Weights of a small GPT-style language model, trained from scratch on English Wikipedia: 15 layers, 5959 steps.
Each number is 200 + 40 x the weight over its row's rms, rounded and kept within 0 to 999. Layers, rows and columns count from 0. The size before them is the row's rms in percent of the matrix's.

# up: layer 10 MLP up, 512x192, rms 0.164, rows 30-43, columns 32-63
# down: layer 10 MLP down (transposed), 512x192, rms 0.161, rows 30-42, columns 32-63
# gate: layer 10 MLP gate, 512x192, rms 0.165, rows 31-43, columns 32-63
up30,110,223,166,235,282,232,132,205,236,190,190,153,209,184,260,233,177,233,245,197,247,154,194,236,101,156,220,213,250,217,234,130,200
down30,105,186,181,196,202,228,226,230,161,200,210,183,163,212,98,253,193,187,192,214,194,246,199,167,255,229,219,231,184,154,213,198,205
gate31,103,239,256,182,177,234,193,239,230,185,165,250,224,187,177,186,209,185,169,267,264,202,195,202,177,271,160,206,155,178,200,222,96
up31,103,189,201,117,169,191,249,199,236,167,178,171,246,223,228,137,226,179,158,202,231,194,183,199,145,204,217,234,256,195,145,230,250
down31,100,188,294,199,226,184,202,222,210,165,134,233,217,206,257,161,215,157,233,152,181,177,190,206,212,246,121,218,246,192,199,150,226
gate32,101,196,203,193,179,170,195,214,212,242,253,189,156,172,153,225,133,236,244,157,146,187,132,217,195,152,176,180,192,281,269,292,221
up32,099,200,174,241,210,100,174,165,220,173,176,181,193,255,209,200,174,318,210,169,205,159,180,146,231,154,222,273,234,226,256,231,203
down32,106,187,177,270,250,158,253,152,188,201,200,227,162,152,178,184,292,196,296,173,160,276,198,159,247,126,156,184,215,227,260,227,225
gate33,101,206,211,211,285,237,239,136,197,162,280,132,228,262,225,161,242,203,178,242,159,208,159,187,169,278,191,251,196,195,204,215,215
up33,100,219,223,241,178,142,158,258,195,191,165,250,190,182,128,173,135,172,192,226,195,168,186,251,248,109,235,185,207,249,176,216,150
down33,099,138,153,204,257,240,222,232,149,201,188,215,163,101,221,207,225,167,209,222,200,289,174,348,220,195,215,223,182,223,208,187,239
gate34,109,103,275,255,217,205,260,221,143,186,183,245,208,221,244,183,193,204,256,192,186,247,136,184,159,246,180,245,265,203,290,234,210
up34,106,156,221,206,202,208,193,155,136,193,111,176,182,228,199,212,191,194,205,114,174,162,197,244,155,228,250,180,174,223,224,210,298
down34,107,162,233,269,243,160,212,221,184,195,169,213,187,209,110,228,115,175,178,196,148,222,216,242,173,244,182,289,119,261,216,217,166
gate35,096,196,244,208,170,218,184,136,181,204,244,209,245,230,204,219,298,215,162,267,175,148,147,205,212,173,210,218,199,154,228,223,214
up35,097,174,188,271,194,180,201,191,201,187,200,220,167,212,244,241,263,225,205,97,226,213,168,200,172,209,204,215,241,229,261,178,204
down35,100,221,235,169,224,215,125,211,125,204,133,215,210,191,160,171,114,221,153,168,201,172,202,179,277,191,143,163,197,216,139,239,153
gate36,103,231,198,204,222,209,178,193,224,101,236,216,126,267,196,238,169,165,170,175,247,204,138,181,232,187,172,234,179,209,229,270,194
up36,104,222,212,129,223,235,270,221,243,205,216,202,215,181,122,171,257,250,214,127,207,231,194,174,287,195,99,164,229,175,202,112,124
down36,103,261,277,186,291,228,284,220,249,171,166,246,219,192,183,220,150,259,199,112,255,237,158,220,247,187,113,208,182,218,201,196,180
gate37,109,228,229,201,234,216,187,235,168,141,288,225,156,221,230,228,208,194,186,284,177,180,181,213,189,189,278,185,208,296,202,225,167
up37,105,161,208,202,182,178,255,190,199,218,215,119,211,215,182,206,235,121,239,147,204,238,207,210,203,116,136,254,219,171,185,194,263
down37,100,209,202,237,182,193,191,231,136,282,200,154,250,182,180,150,262,225,231,169,207,171,197,211,198,139,193,158,271,164,169,102,211
gate38,084,189,223,180,148,189,229,211,141,212,254,200,189,225,152,212,205,194,179,280,173,177,193,162,73,125,212,210,125,174,174,211,246
up38,097,180,101,230,234,217,200,248,121,205,195,148,196,250,183,148,179,222,180,220,132,195,194,125,207,189,243,223,180,197,215,155,214
down38,087,218,92,247,167,189,167,132,186,231,147,215,233,204,213,137,214,143,189,194,145,173,201,205,187,174,246,199,156,186,203,256,249
gate39,104,263,187,180,298,196,259,242,183,178,216,196,193,213,199,176,122,240,218,187,181,205,259,159,185,151,198,193,224,125,192,185,194
up39,107,205,204,184,207,171,180,187,231,190,230,194,128,183,262,284,214,172,200,173,194,152,233,214,285,190,178,281,161,210,260,193,194
down39,104,135,276,222,240,146,160,164,237,138,187,252,121,147,209,294,242,230,186,220,161,212,251,155,239,208,221,156,137,280,182,209,232
gate40,101,254,192,212,202,208,196,192,206,185,180,244,73,253,200,122,201,134,227,214,165,253,243,164,133,167,175,129,205,154,208,181,191
up40,105,239,163,219,152,200,160,193,215,231,159,228,262,220,169,178,239,201,186,274,207,225,259,203,185,238,288,191,207,211,172,188,190
down40,105,161,223,121,173,203,185,171,209,201,213,190,206,106,235,214,238,203,194,283,229,226,186,228,183,192,245,280,192,178,81,214,191
gate41,099,107,172,239,168,200,149,250,200,157,209,185,249,220,159,239,195,255,184,176,133,148,154,232,177,188,184,229,195,139,178,205,225
up41,103,133,204,211,265,174,215,171,162,159,166,210,223,200,237,253,157,195,223,238,211,233,181,164,197,167,170,241,196,267,228,219,186
down41,100,214,137,252,212,115,225,207,210,213,166,271,223,166,195,252,140,174,196,304,225,174,222,188,231,252,231,150,201,192,187,230,180
gate42,100,189,173,219,209,163,244,213,194,257,234,265,159,147,193,243,227,173,190,185,239,167,218,205,221,193,178,195,195,206,185,169,158
up42,102,208,200,188,233,257,220,269,243,210,163,156,249,243,235,229,228,210,217,209,273,247,151,174,182,96,217,222,168,174,173,150,220
down42,101,200,162,195,261,122,272,190,198,254,215,226,138,256,221,159,183,187,197,161,221,225,254,234,211,233,203,258,264,180,284,242,206
gate43,102,124,191,202,105,295,262,169,205,172,173,246,223,212,140,223,277,246,183,236,195,198,154,164,171,208,155,272,211,181,185,228,204
up43,097,164,272,209,119,222,190,151,155,145,175,212,294,166,147,217,167,170,157,226,131,108,189,204,189,237,260,217,170,184,241,215,147